Weights of a small GPT-style language model, trained from scratch on English Wikipedia: 148M tokens.
Each number is 50 + 10 x the weight over the matrix's rms, rounded and kept within 0 to 99. Layers, rows and columns count from 0.

# gate: layer 4 MLP gate, 256x96, rms 0.147, rows 74-97, columns 0-95
# up: layer 4 MLP up, 256x96, rms 0.149, rows 74-97, columns 0-95
# down: layer 4 MLP down (transposed), 256x96, rms 0.144, rows 74-97, columns 0-95
gate74:49 38 49 50 54 50 49 49 38 53 26 51 56 60 60 44 45 53 66 30 71 64 38 48 53 42 39 43 31 55 58 56 46 26 45 55 56 51 46 66 47 46 56 55 50 48 34 41 50 52 61 58 47 60 46 39 48 38 53 52 51 67 57 68 47 57 60 53 40 42 56 64 37 49 48 57 47 36 48 60 54 61 44 44 45 62 56 45 62 24 39 58 40 59 67 71
up74:42 45 60 55 49 56 41 61 54 50 49 35 55 53 40 35 42 59 63 43 56 41 41 36 46 55 42 53 54 57 62 49 64 64 56 60 53 48 63 44 49 51 44 51 35 58 41 50 36 46 62 50 41 67 44 48 43 58 70 40 52 70 50 55 61 42 50 49 55 67 41 61 60 48 58 54 45 47 48 61 55 48 47 54 46 59 64 34 52 40 46 67 46 47 75 77
down74:44 58 46 49 43 46 56 33 66 56 38 70 55 67 37 40 60 59 44 59 40 54 40 44 63 42 47 26 52 40 23 60 38 50 65 47 54 39 55 44 55 52 53 46 38 51 55 28 45 46 58 62 54 41 36 56 45 40 37 52 50 58 49 49 58 56 55 66 50 50 41 68 41 52 48 55 58 53 58 38 50 59 46 45 37 42 37 59 43 46 34 32 67 33 51 42
gate75:39 42 62 54 52 40 55 37 50 58 42 37 52 35 44 57 28 54 48 58 59 65 52 46 39 59 43 50 43 53 25 39 49 45 45 49 40 58 45 45 59 33 49 53 51 54 64 28 52 55 57 44 43 55 46 75 61 49 69 34 66 49 62 40 50 47 50 53 50 48 49 39 60 75 55 55 40 61 49 68 44 37 50 49 51 44 61 41 54 48 50 45 55 40 63 47
up75:59 57 48 42 36 58 31 43 45 55 43 42 53 53 56 64 56 50 62 49 67 48 51 56 56 43 59 34 52 48 46 32 39 46 35 34 35 30 55 45 47 50 41 61 55 54 33 53 61 28 50 63 50 43 49 53 54 37 57 48 53 53 46 45 42 60 54 52 55 65 45 59 49 62 43 54 61 44 54 47 41 39 48 53 42 52 58 56 73 49 48 58 44 71 55 59
down75:61 67 33 29 37 46 29 50 57 44 34 51 52 57 46 26 56 53 60 32 51 40 54 40 51 48 57 56 54 55 62 47 40 55 57 48 60 57 48 51 40 53 37 56 40 50 43 52 53 59 42 47 62 48 41 57 42 55 41 34 47 54 53 24 65 61 53 51 54 50 46 60 25 41 55 60 49 57 54 42 42 44 18 46 35 48 58 63 54 54 47 54 43 38 34 54
gate76:49 55 53 47 55 59 52 43 47 48 48 50 50 54 36 61 52 61 53 54 43 66 65 61 36 43 60 50 46 55 49 52 48 50 54 48 42 51 51 46 51 76 56 32 50 47 25 51 48 51 51 54 63 58 50 53 71 49 44 51 61 43 36 50 44 44 59 51 40 51 43 28 58 53 38 55 49 43 37 57 55 61 68 51 41 49 67 35 27 44 48 57 49 46 49 31
up76:54 52 60 41 60 56 52 60 51 30 67 61 40 50 46 46 47 49 50 50 52 69 63 65 49 41 53 40 64 58 54 61 49 42 67 52 41 54 43 56 39 44 40 52 54 33 56 39 61 49 48 55 27 44 48 53 53 43 42 41 57 57 54 57 34 62 40 61 27 48 65 34 55 39 43 39 56 53 37 48 33 52 54 57 62 67 52 60 46 56 47 44 46 52 74 33
down76:59 55 46 40 37 40 48 53 39 44 47 49 38 49 40 30 38 63 48 43 51 66 74 51 44 33 45 46 63 67 64 40 59 49 40 40 65 61 46 62 59 37 41 55 54 48 60 66 45 49 51 52 60 40 77 40 49 52 41 42 50 46 64 48 53 58 58 48 47 51 60 45 48 57 47 51 47 30 39 36 56 52 45 50 35 30 68 53 51 49 42 45 47 57 67 48
gate77:41 61 57 60 65 40 61 45 54 35 39 40 51 36 44 54 50 54 49 59 52 53 56 57 57 64 55 45 37 49 50 58 40 42 52 55 41 23 54 55 44 40 46 53 44 22 54 62 44 46 41 43 58 41 36 51 42 49 47 54 50 46 68 54 41 42 48 31 42 58 47 39 52 46 46 53 39 42 41 46 51 34 55 36 34 52 49 72 49 45 40 66 37 61 55 50
up77:54 64 48 46 39 52 37 61 62 44 46 50 69 30 54 51 57 58 64 54 41 27 39 63 50 54 40 53 48 32 61 63 47 50 51 52 46 54 47 47 35 45 52 47 59 43 42 53 47 47 56 56 37 59 47 26 59 59 60 42 46 58 53 49 45 38 40 60 28 40 49 48 57 60 55 42 44 39 49 49 54 55 40 45 38 35 66 61 53 37 52 45 50 47 41 39
down77:52 46 52 47 46 66 60 54 49 47 44 60 49 37 41 52 40 58 52 41 30 43 55 69 47 47 50 59 38 67 55 58 59 63 51 53 54 60 48 52 43 40 41 64 48 37 49 39 53 41 22 56 40 50 57 38 55 39 45 40 61 46 37 39 67 41 57 57 55 44 32 48 52 35 46 48 65 48 45 49 46 71 33 48 59 60 45 56 46 53 65 53 59 48 34 56
gate78:54 44 48 31 51 53 53 34 58 67 50 28 44 60 45 62 34 56 46 50 40 60 57 40 46 42 33 49 42 38 40 58 52 63 57 45 29 45 57 47 40 40 36 54 58 67 69 60 51 65 28 51 46 41 59 37 53 46 45 49 44 72 48 72 54 56 61 37 40 52 41 64 32 39 49 54 54 73 40 45 53 28 37 56 49 43 26 60 26 58 49 48 48 59 53 49
up78:41 40 68 68 57 39 54 38 66 37 44 71 60 50 41 53 68 44 35 51 55 40 47 41 49 36 49 38 40 57 44 54 37 61 68 73 41 63 40 64 49 53 70 45 42 46 64 45 36 58 65 46 50 69 53 59 52 61 58 52 59 46 37 25 50 51 65 61 82 44 65 61 43 59 52 51 42 52 42 55 45 53 42 60 52 41 59 40 42 45 43 51 54 57 45 31
down78:56 52 31 48 39 40 37 43 47 50 41 53 65 46 45 51 53 58 51 42 49 28 56 57 33 70 47 69 53 29 63 62 61 42 67 51 33 48 36 40 44 54 52 59 50 55 51 53 51 37 57 40 38 41 38 46 37 29 50 40 38 32 48 41 49 42 53 40 71 53 59 57 61 55 66 58 46 72 54 43 52 64 43 31 60 72 48 44 45 60 59 48 42 64 60 44
gate79:48 47 46 39 34 54 32 55 49 56 44 46 28 66 71 55 27 66 47 33 45 67 59 49 40 24 56 52 72 54 63 37 41 44 68 54 52 52 61 58 55 45 49 49 43 47 45 52 57 58 41 49 62 51 52 56 56 48 52 56 45 39 64 55 44 54 41 51 41 38 38 45 74 49 44 38 51 53 55 54 51 29 66 55 61 56 40 49 55 40 45 51 40 42 64 43
up79:57 39 47 29 41 37 41 50 33 51 59 52 43 56 59 41 48 53 42 57 56 65 58 69 48 53 67 52 73 48 60 45 54 29 72 42 38 64 52 31 55 54 53 55 64 53 50 46 45 36 32 58 54 49 64 54 56 51 50 49 71 63 52 59 65 54 44 31 34 45 57 46 59 54 61 43 48 53 50 50 51 51 60 51 70 47 49 53 58 57 57 40 44 42 55 56
down79:72 58 41 56 61 43 62 35 55 44 55 44 37 39 40 44 56 51 60 46 30 61 32 44 48 61 50 55 47 69 39 63 38 37 45 31 47 39 54 46 50 49 48 38 46 67 62 47 56 49 56 49 31 49 51 55 48 33 58 38 60 28 54 28 45 62 62 37 43 41 40 59 56 55 62 57 36 55 50 40 63 60 49 48 34 37 52 43 56 54 34 50 64 55 55 52
gate80:35 53 56 31 42 46 36 60 26 56 49 32 45 62 54 53 43 58 44 60 67 47 59 48 60 59 42 58 49 63 79 51 47 47 55 45 58 65 46 59 58 50 38 68 74 33 56 43 44 54 43 57 76 43 48 66 42 43 48 39 68 63 59 58 56 59 49 37 60 58 35 29 56 39 32 59 64 64 42 55 58 60 58 34 54 44 50 28 36 64 57 31 55 45 55 51
up80:52 76 67 46 59 37 51 40 35 44 67 57 54 57 65 61 70 38 45 44 64 57 52 47 36 54 41 61 47 52 34 62 31 46 40 36 39 25 44 45 37 59 41 41 50 64 61 17 61 51 34 54 42 65 40 63 57 40 53 39 43 48 42 46 49 38 49 18 48 42 48 48 32 34 40 44 67 48 55 63 56 73 54 48 52 38 28 58 52 37 68 42 54 56 50 39
down80:45 44 28 49 47 53 52 53 36 46 63 47 45 22 51 49 60 72 54 58 49 48 38 67 38 43 50 47 49 27 42 27 52 48 41 56 54 53 45 46 40 40 47 50 41 63 32 55 71 25 68 49 34 52 48 50 51 33 37 39 55 33 41 50 42 53 59 39 47 36 58 49 57 53 43 36 54 38 58 48 56 50 44 51 46 74 54 40 59 40 33 70 51 74 60 57
gate81:33 46 39 54 48 46 49 45 48 67 56 57 37 57 57 44 55 63 62 74 27 50 37 51 36 58 32 56 45 40 73 43 34 42 50 51 45 34 43 59 57 47 45 66 49 58 69 48 56 62 57 51 34 48 52 60 48 49 60 58 72 49 50 45 52 50 47 64 49 58 64 52 37 48 61 32 49 45 49 49 65 49 48 72 63 58 52 40 69 43 63 42 26 56 35 56
up81:31 58 38 46 45 57 58 30 54 48 64 31 40 54 66 49 56 72 39 65 37 48 39 30 51 40 46 44 52 44 54 56 41 64 64 45 53 64 60 37 47 55 48 58 53 44 58 34 37 63 39 46 33 48 51 47 41 44 59 74 44 44 60 54 53 56 33 40 42 53 53 41 65 51 58 40 65 55 42 56 48 56 45 45 55 54 44 49 28 62 40 45 56 41 45 70
down81:48 41 46 41 56 39 52 51 50 63 45 41 52 33 42 48 45 26 43 31 46 64 41 42 30 47 54 55 47 31 36 55 56 49 48 38 58 36 41 52 45 51 54 50 51 48 48 27 49 39 52 39 44 56 55 59 43 57 42 59 33 57 52 52 42 54 72 35 35 81 56 45 74 59 52 66 38 48 58 68 40 61 46 45 48 45 43 48 45 47 47 50 51 64 67 64
gate82:52 42 56 50 48 61 40 66 53 60 45 59 69 37 40 42 56 39 44 45 58 39 60 53 42 39 58 44 43 39 56 48 53 28 52 54 50 60 34 51 29 55 45 36 59 59 54 41 44 42 40 47 48 39 51 45 49 57 53 44 52 60 39 57 37 50 49 44 46 49 58 45 45 45 52 73 46 37 38 54 36 44 57 45 43 53 34 55 53 47 46 50 48 47 35 52
up82:43 57 47 54 48 47 52 56 43 38 64 45 53 42 44 48 51 55 55 46 59 43 45 51 76 62 50 67 50 47 41 55 61 62 35 57 38 60 52 44 57 33 47 58 45 34 40 57 57 55 50 40 44 62 49 39 52 45 35 55 61 37 62 69 59 53 70 57 44 50 36 62 50 43 39 47 39 50 46 40 50 51 45 59 42 36 52 64 57 62 50 50 56 51 62 44
down82:49 62 57 49 51 60 39 55 53 54 53 48 54 36 49 46 50 58 53 53 56 49 62 62 40 47 63 48 44 45 59 48 50 56 49 40 43 59 48 46 39 58 51 50 54 67 63 44 43 45 45 66 70 44 56 39 47 39 53 45 43 58 52 58 28 46 39 51 55 46 36 53 59 52 58 51 36 59 39 61 53 43 46 45 41 67 68 47 49 41 41 34 45 47 36 42
gate83:36 48 47 57 29 50 36 38 38 45 38 36 45 54 43 53 40 49 58 59 36 47 36 42 42 48 44 50 48 36 49 61 74 59 56 65 51 43 45 43 43 59 38 53 54 42 56 53 50 46 30 48 57 58 42 56 59 51 49 62 59 53 40 59 62 55 42 27 30 56 50 30 54 72 57 47 63 46 46 48 48 38 43 38 52 58 49 55 42 45 39 62 47 49 27 53
up83:45 48 38 49 67 52 54 68 41 47 39 34 54 55 62 41 61 51 52 61 51 49 46 45 60 47 45 50 45 58 53 48 55 68 46 39 29 46 66 52 43 52 46 39 56 22 54 65 53 37 73 52 44 53 36 37 37 51 47 39 45 49 63 62 57 49 54 47 57 45 35 46 41 37 60 29 37 50 60 59 58 48 48 50 43 50 46 38 56 44 63 57 47 42 35 60
down83:42 58 64 59 37 41 51 50 64 53 47 48 56 45 49 42 71 46 53 43 41 42 49 34 48 45 47 49 58 38 27 63 51 47 49 55 51 45 48 43 48 59 57 41 43 45 68 66 34 48 33 47 31 64 52 58 76 47 58 60 54 51 60 49 47 54 43 39 36 56 47 33 42 58 63 50 55 59 45 42 53 61 46 53 45 64 56 54 38 30 32 30 61 54 64 45
gate84:50 39 36 41 47 66 65 49 61 63 73 55 35 57 49 50 21 63 40 50 51 57 37 36 53 55 39 51 53 57 47 56 46 58 53 49 44 44 62 47 56 40 54 56 26 40 51 64 65 42 62 45 51 40 49 50 49 30 44 50 27 46 52 44 44 49 51 55 57 50 46 45 62 43 51 25 30 43 73 49 62 47 47 42 53 24 36 40 50 45 67 52 53 61 52 55
up84:73 65 65 56 51 52 56 57 64 52 51 50 53 28 29 50 56 62 46 55 58 36 48 67 46 47 47 60 41 37 42 50 50 53 50 62 50 59 40 34 54 54 48 41 39 53 47 41 52 39 51 51 55 47 40 50 49 35 37 37 47 54 43 40 46 51 61 52 48 60 48 50 58 47 58 30 60 74 53 38 46 48 39 26 41 46 43 51 50 55 70 55 49 68 54 43
down84:52 42 49 51 46 54 44 61 40 41 54 50 49 59 57 71 45 61 52 46 49 61 33 39 39 37 46 43 72 43 54 51 42 41 41 41 45 49 29 48 33 29 59 67 70 56 48 21 46 42 34 47 48 52 55 49 46 60 55 43 72 37 54 58 61 47 53 45 28 61 42 68 50 49 40 42 48 50 43 52 60 53 54 47 55 49 55 60 33 51 56 44 62 55 39 71
gate85:39 56 48 51 59 60 66 42 49 45 47 37 33 42 69 44 58 61 45 40 49 62 49 50 32 30 52 55 43 48 39 66 47 41 34 37 63 57 47 64 61 57 50 58 56 66 55 58 51 47 71 47 38 53 42 55 71 54 44 41 48 50 69 51 67 39 69 31 68 57 64 30 58 42 31 51 49 61 54 57 54 50 65 57 61 37 46 49 61 29 42 52 52 41 53 54
up85:48 53 48 29 68 39 49 33 37 65 46 39 41 46 36 54 45 52 50 42 51 56 67 40 33 41 42 36 55 43 41 55 50 35 38 48 53 54 55 52 47 57 24 47 60 62 45 67 63 39 61 29 32 42 33 57 41 53 42 49 51 54 26 43 42 60 50 63 65 52 43 44 34 50 53 45 54 29 46 54 48 47 48 56 34 35 43 67 46 52 50 60 64 56 54 31
down85:60 49 43 38 50 45 33 51 38 53 54 65 38 57 43 54 60 49 45 28 54 68 43 42 62 48 31 65 50 56 35 68 59 60 29 53 55 57 48 50 60 82 54 50 50 41 50 71 54 73 53 30 42 40 45 63 57 54 43 46 45 51 58 44 58 52 51 56 43 49 55 39 42 47 41 61 47 29 50 58 49 59 66 43 58 52 39 60 28 61 50 59 39 34 55 47
gate86:35 42 49 53 41 49 49 51 58 45 25 58 60 46 42 47 48 50 53 41 56 23 36 64 49 56 54 57 47 43 53 48 37 50 56 51 46 54 55 29 50 56 47 44 80 41 32 60 53 62 38 73 38 58 49 55 51 56 60 25 59 54 61 37 37 53 44 53 46 43 40 61 49 41 62 36 66 49 37 65 56 37 62 55 49 33 55 35 45 42 63 56 36 41 55 62
up86:52 47 37 47 36 54 53 47 56 51 65 49 48 63 60 52 44 69 51 36 50 27 37 50 59 65 59 46 54 63 46 50 44 43 58 60 58 57 63 57 52 59 44 64 58 49 37 61 50 57 48 75 60 43 34 54 46 42 42 51 39 42 49 42 42 35 34 64 40 39 48 65 66 28 45 44 66 44 50 68 63 36 56 55 62 49 40 43 55 50 37 53 54 47 56 33
down86:56 68 49 49 59 60 40 62 57 60 47 44 66 19 58 38 42 32 39 61 51 52 58 55 63 35 41 53 45 44 62 52 38 63 49 52 30 43 56 63 57 40 37 42 30 60 54 56 62 45 51 53 33 61 51 53 50 38 65 59 64 39 44 52 63 53 68 44 57 54 56 30 70 64 62 59 54 54 44 37 49 53 55 33 43 62 53 29 57 45 41 47 22 49 52 47
gate87:41 47 54 53 50 67 70 36 37 40 36 39 39 77 67 69 36 47 53 60 31 44 40 32 41 54 50 35 39 56 68 82 47 47 49 46 39 40 55 62 60 30 58 56 58 48 70 44 47 36 58 41 54 57 48 57 49 60 55 49 53 28 54 55 64 43 36 51 29 42 56 52 52 45 42 44 66 29 53 54 62 29 45 48 43 38 51 31 70 50 46 66 50 43 46 61
up87:51 43 52 53 63 65 48 47 35 49 43 41 64 46 75 51 49 51 37 64 41 43 56 36 44 57 33 58 40 53 47 34 38 39 56 33 57 50 45 44 50 52 61 32 74 53 39 41 44 53 68 31 36 71 64 49 49 58 59 46 59 46 45 49 53 44 41 66 42 52 35 44 58 44 60 63 53 31 47 59 63 43 52 25 50 34 60 80 53 43 51 51 47 55 41 44
down87:62 46 54 48 51 49 53 47 42 55 49 49 58 32 37 31 56 53 54 58 34 52 66 59 58 52 55 60 68 62 47 42 41 24 55 45 46 38 44 46 47 78 46 46 63 48 62 67 44 74 59 42 51 51 39 49 54 28 27 65 65 46 32 47 58 54 63 60 59 60 54 43 52 45 49 49 40 53 52 44 62 75 50 62 53 47 42 56 44 53 39 53 51 73 75 48
gate88:53 44 71 50 52 64 30 46 47 35 43 46 46 41 49 49 53 53 61 34 52 46 43 30 35 50 50 64 65 63 41 51 49 23 43 38 49 45 47 51 37 52 55 62 45 43 61 39 47 64 43 35 50 41 49 58 59 41 37 39 65 61 62 72 51 73 70 59 50 51 44 46 50 55 42 76 58 60 47 58 63 43 39 38 29 46 59 59 45 43 37 53 57 46 49 31
up88:59 32 63 41 43 79 55 45 50 64 27 53 41 49 23 26 65 63 51 67 54 51 58 64 42 57 28 44 58 33 48 48 42 38 50 59 52 56 39 43 30 42 56 38 46 42 55 38 54 35 42 57 41 54 43 41 41 45 64 29 46 52 65 58 61 55 60 67 57 38 36 72 52 49 41 49 51 60 57 65 39 57 50 43 38 57 51 47 46 60 60 46 63 45 57 51
down88:35 54 58 47 56 62 52 63 55 42 42 44 58 43 62 59 57 41 47 36 47 41 52 47 51 56 48 60 70 38 59 41 54 36 51 69 63 51 32 47 39 67 69 42 45 28 63 63 39 44 46 43 70 51 28 28 53 39 45 46 66 57 51 58 40 82 67 48 53 51 34 45 48 54 36 37 56 51 46 50 58 50 43 69 47 52 61 53 61 49 41 53 39 49 49 48
gate89:48 39 72 60 50 46 60 50 58 69 53 38 40 47 73 41 42 51 48 69 49 60 40 55 58 45 57 55 43 40 57 45 40 59 63 47 60 54 45 50 52 55 59 45 43 45 41 37 61 41 52 61 55 39 39 58 70 65 64 49 60 43 36 59 31 70 50 52 50 45 66 65 60 41 51 62 54 52 56 46 65 44 59 58 58 48 45 67 55 44 45 55 56 62 55 46
up89:47 46 44 59 68 63 49 41 58 52 43 55 53 48 58 37 58 46 59 50 42 29 35 43 48 57 26 30 53 52 40 58 53 36 62 45 48 56 34 46 71 61 32 50 41 51 49 43 50 61 65 52 56 46 48 53 50 49 43 53 55 68 63 43 63 34 59 63 50 63 49 57 56 57 55 55 56 49 48 52 59 48 56 47 53 51 35 45 53 47 50 42 48 39 53 40
down89:55 44 55 47 48 40 53 49 47 53 56 47 35 48 43 53 61 35 41 62 56 67 32 62 49 58 45 62 47 35 44 46 40 74 56 52 65 47 37 56 53 43 69 60 50 51 40 43 60 56 55 55 43 56 51 56 49 60 56 54 56 39 36 51 68 66 37 42 53 48 58 53 68 49 45 57 43 57 46 47 53 43 43 52 53 46 40 69 44 42 33 43 54 47 63 31
gate90:45 42 43 63 47 66 59 43 60 59 36 52 59 39 24 60 38 60 51 69 35 38 40 38 58 44 32 36 41 32 63 54 43 60 55 59 60 42 57 40 38 55 39 52 48 59 58 63 52 55 49 56 46 63 60 47 40 46 53 57 53 40 45 70 49 41 55 68 37 47 54 59 64 45 50 40 60 45 56 56 53 40 47 61 40 47 49 37 41 38 47 50 45 50 57 67
up90:45 60 45 62 23 63 57 55 45 54 46 47 41 62 59 35 32 56 65 50 44 55 53 48 53 42 54 46 45 61 44 42 52 57 61 47 47 59 45 27 38 54 46 44 38 47 52 47 46 47 49 34 56 46 66 66 43 58 59 54 52 59 65 41 62 39 62 58 46 58 37 36 47 62 68 54 47 30 58 55 39 60 53 58 47 33 39 65 54 43 48 38 61 60 63 47
down90:53 34 41 54 58 60 45 44 64 49 43 45 49 47 32 56 49 64 61 58 47 50 69 38 50 64 45 39 55 55 65 59 41 42 54 69 56 45 60 44 49 37 50 41 51 57 52 48 45 44 48 58 53 52 52 47 59 50 47 47 49 32 63 67 45 44 37 46 35 39 56 67 67 35 45 49 59 46 48 51 49 40 72 57 62 43 59 37 54 64 50 55 48 46 56 52
gate91:49 58 54 29 42 41 63 40 65 45 40 40 45 57 43 57 47 54 47 47 56 47 48 48 55 58 48 55 53 66 64 59 56 46 42 46 62 37 51 44 67 54 56 55 57 46 49 48 42 32 47 54 65 65 39 60 54 47 43 48 57 52 62 54 50 46 47 37 83 36 57 51 47 38 17 39 31 58 51 52 54 50 41 56 27 54 55 26 42 62 36 40 54 64 59 68
up91:42 65 45 37 63 72 49 53 40 60 65 65 51 48 38 41 51 55 49 47 31 56 52 55 66 59 54 39 74 58 38 50 48 66 59 55 57 55 36 50 48 42 45 66 46 55 42 49 50 39 65 48 43 63 43 51 57 47 59 49 55 69 58 51 49 57 47 56 45 19 57 56 62 40 62 45 62 63 41 49 55 54 57 27 38 56 39 41 59 46 45 57 44 68 48 53
down91:47 32 63 48 74 63 51 42 35 42 46 39 52 59 68 56 58 51 60 57 57 47 66 56 49 58 41 69 65 72 35 64 55 53 51 49 27 53 51 36 52 40 43 39 51 71 45 52 34 56 65 47 47 33 62 62 51 49 40 61 40 30 37 49 39 46 46 37 57 46 48 57 72 49 56 74 51 45 44 39 56 51 44 40 59 35 49 47 60 62 63 54 53 49 62 50
gate92:62 37 42 58 52 48 49 49 62 69 64 46 40 41 47 55 41 54 46 54 47 53 55 33 61 50 41 61 47 57 55 49 47 61 50 59 54 40 53 38 67 47 39 48 46 44 50 60 35 52 57 27 32 41 54 49 72 41 38 39 51 40 52 69 59 50 48 37 48 37 35 59 54 45 37 37 33 61 49 58 46 28 50 52 35 52 45 43 53 46 34 34 57 49 57 53
up92:54 50 50 54 52 36 47 52 44 61 46 34 46 56 45 52 59 39 64 48 69 47 56 49 57 57 32 48 68 47 49 48 59 42 67 50 66 52 49 49 30 35 66 41 64 55 72 14 59 60 49 50 70 48 73 37 51 56 67 30 39 60 55 41 51 54 46 45 63 53 59 35 26 53 43 56 55 34 47 46 50 51 67 41 42 57 46 52 53 43 52 42 55 55 40 71
down92:44 64 49 41 63 23 70 60 39 74 48 48 58 60 34 58 72 59 62 38 77 36 54 56 34 60 47 50 55 60 40 22 51 50 48 52 59 56 64 30 43 43 54 52 47 48 61 38 43 64 58 49 53 57 60 37 53 51 54 53 53 47 57 35 49 43 64 40 52 30 57 58 47 50 56 53 56 55 58 56 47 41 45 61 46 71 58 53 36 48 50 53 61 38 54 47
gate93:55 47 59 53 54 47 47 44 51 44 49 67 45 55 48 45 40 64 64 42 47 61 40 50 62 50 43 44 54 50 61 53 62 51 31 51 50 50 29 66 32 50 52 64 53 55 32 51 57 49 40 62 36 45 56 53 63 41 44 41 52 36 47 44 52 59 59 55 67 54 43 41 55 57 61 46 51 49 55 70 53 55 53 44 44 49 41 52 41 53 40 58 56 39 51 49
up93:83 48 57 59 53 54 47 58 41 58 60 37 54 51 39 53 46 37 54 42 41 87 56 50 46 52 58 38 47 54 56 42 44 56 56 47 65 62 69 37 39 46 54 48 50 46 46 42 50 41 57 53 56 50 37 49 45 57 55 57 42 48 52 56 48 59 61 40 34 52 62 50 53 59 62 52 53 51 54 51 44 42 45 47 46 51 59 49 51 42 48 40 44 38 77 34
down93:36 59 50 41 58 42 65 35 39 53 45 76 60 60 41 49 43 45 70 60 63 44 40 44 51 41 39 50 36 41 51 48 53 40 55 51 58 61 46 41 48 37 55 63 41 53 44 49 79 47 39 52 37 51 47 53 55 34 51 51 50 51 46 37 49 40 61 58 33 73 33 57 36 48 52 53 50 42 54 37 58 53 45 54 57 63 43 57 45 42 55 66 43 44 48 36
gate94:49 52 51 59 54 37 41 54 48 40 29 45 49 44 50 64 53 55 30 44 57 33 53 47 54 46 39 43 42 56 55 58 60 60 49 40 42 53 31 55 52 54 62 59 55 59 38 60 37 50 63 52 41 66 54 52 59 36 59 59 34 40 68 54 33 44 50 62 64 63 37 32 48 51 38 44 53 43 47 49 70 48 61 42 37 44 45 72 45 55 47 23 58 53 60 53
up94:48 49 38 66 59 44 65 53 50 47 49 41 64 67 50 35 64 64 40 54 50 45 67 44 49 40 47 65 63 60 43 21 45 61 48 44 37 48 52 54 68 45 40 37 52 63 33 46 62 49 53 49 48 52 42 60 58 39 50 55 55 63 65 46 57 36 57 53 53 45 60 51 33 46 46 41 40 51 47 51 53 52 44 55 72 48 49 68 46 34 53 40 53 47 54 43
down94:40 75 35 44 57 62 45 49 36 54 50 65 49 51 56 54 37 38 40 63 55 56 61 43 46 35 48 48 59 50 37 31 47 45 41 46 36 42 62 60 64 46 46 61 43 47 44 55 67 51 49 84 55 51 48 51 60 41 51 35 53 47 46 51 43 65 49 51 34 54 35 43 53 51 69 50 56 36 53 40 67 49 35 51 61 45 48 49 60 49 47 56 72 58 60 55
gate95:40 52 44 39 25 47 35 35 51 34 65 48 35 50 46 57 33 55 41 53 61 50 51 64 53 43 30 59 58 40 38 41 39 56 53 59 51 47 55 54 43 41 51 53 50 38 40 47 41 35 28 48 54 46 51 71 30 64 27 60 44 69 55 70 42 52 38 73 41 38 35 28 54 51 64 39 45 61 50 56 56 55 40 42 37 51 63 51 57 41 42 68 50 60 35 52
up95:53 56 26 35 39 41 30 43 62 61 36 46 51 53 40 55 45 47 54 51 48 50 53 57 60 34 51 54 49 44 41 29 30 36 57 53 39 49 58 46 48 29 53 35 56 28 56 70 38 64 35 47 44 45 56 58 43 47 54 66 53 64 47 57 41 72 61 50 52 70 53 28 46 61 51 44 59 56 29 52 38 40 52 52 36 60 58 39 55 57 31 49 37 36 66 62
down95:39 43 54 49 72 65 42 41 51 45 66 55 65 67 56 60 69 33 70 49 49 52 58 76 30 46 53 36 52 45 48 40 45 70 54 47 39 42 48 53 44 58 42 67 52 58 42 63 63 36 67 43 23 51 45 42 46 47 59 68 56 49 55 53 62 56 56 67 57 40 60 50 54 50 55 77 47 32 62 47 64 50 37 47 54 43 52 39 64 47 48 54 47 50 55 36
gate96:33 44 46 68 57 63 34 59 47 49 59 57 39 60 40 64 54 46 49 53 50 35 53 37 31 42 36 39 43 44 31 65 68 54 44 56 25 36 55 61 45 48 48 61 54 56 43 54 43 51 71 53 65 41 45 39 54 60 53 38 53 49 58 59 43 53 57 50 43 60 58 37 42 41 50 34 48 43 44 71 53 47 44 60 54 36 62 50 52 53 34 49 44 13 48 33
up96:38 47 53 58 44 32 51 48 50 48 43 66 34 56 63 59 32 43 43 45 42 36 62 35 30 41 44 37 47 65 76 59 51 48 31 51 41 45 45 55 65 59 67 75 44 55 53 48 54 54 61 56 60 42 57 71 47 69 44 51 49 76 47 59 56 43 40 40 54 48 56 46 32 35 40 55 46 51 55 47 53 52 54 47 46 45 50 46 46 54 39 43 56 51 55 36
down96:36 64 49 48 44 42 45 80 46 36 61 59 60 36 40 65 40 32 50 55 42 38 36 47 40 63 46 33 50 50 51 35 52 40 27 69 70 34 54 32 59 49 50 77 47 49 46 59 46 47 51 61 43 47 52 50 45 48 56 55 32 66 47 58 51 49 56 56 58 57 68 48 48 60 39 37 43 55 50 49 48 46 61 52 57 38 41 60 63 52 34 47 54 33 43 49
gate97:44 45 42 49 57 61 40 42 51 65 59 41 46 57 43 53 48 52 62 51 48 35 60 56 51 59 47 48 55 59 40 44 52 50 54 40 71 44 37 53 50 29 56 56 40 50 44 45 39 44 36 53 46 53 50 59 46 41 50 46 54 49 42 42 48 39 32 62 59 57 54 49 45 58 54 57 63 54 49 38 59 51 37 64 41 51 28 51 53 55 46 47 50 43 47 42
up97:52 45 27 51 42 49 48 35 52 33 57 72 60 48 49 48 55 67 60 48 49 37 47 52 34 52 60 41 52 45 36 61 57 56 50 45 47 51 54 52 54 73 48 51 42 28 53 38 52 31 53 50 55 29 51 50 47 36 55 46 38 53 45 44 51 47 61 57 62 37 37 49 40 41 62 40 43 56 52 41 51 50 45 51 58 46 46 40 49 45 47 54 55 58 63 52
down97:59 40 58 57 44 54 62 55 59 54 41 35 48 55 56 65 49 43 49 54 40 55 41 48 50 58 43 51 49 51 60 46 37 53 27 62 43 54 56 48 52 38 60 64 54 53 44 48 47 52 45 48 37 59 69 70 41 54 56 46 58 33 56 61 47 45 56 41 45 49 58 45 40 46 48 52 55 40 49 55 45 70 44 67 38 42 47 50 55 51 56 42 46 50 54 62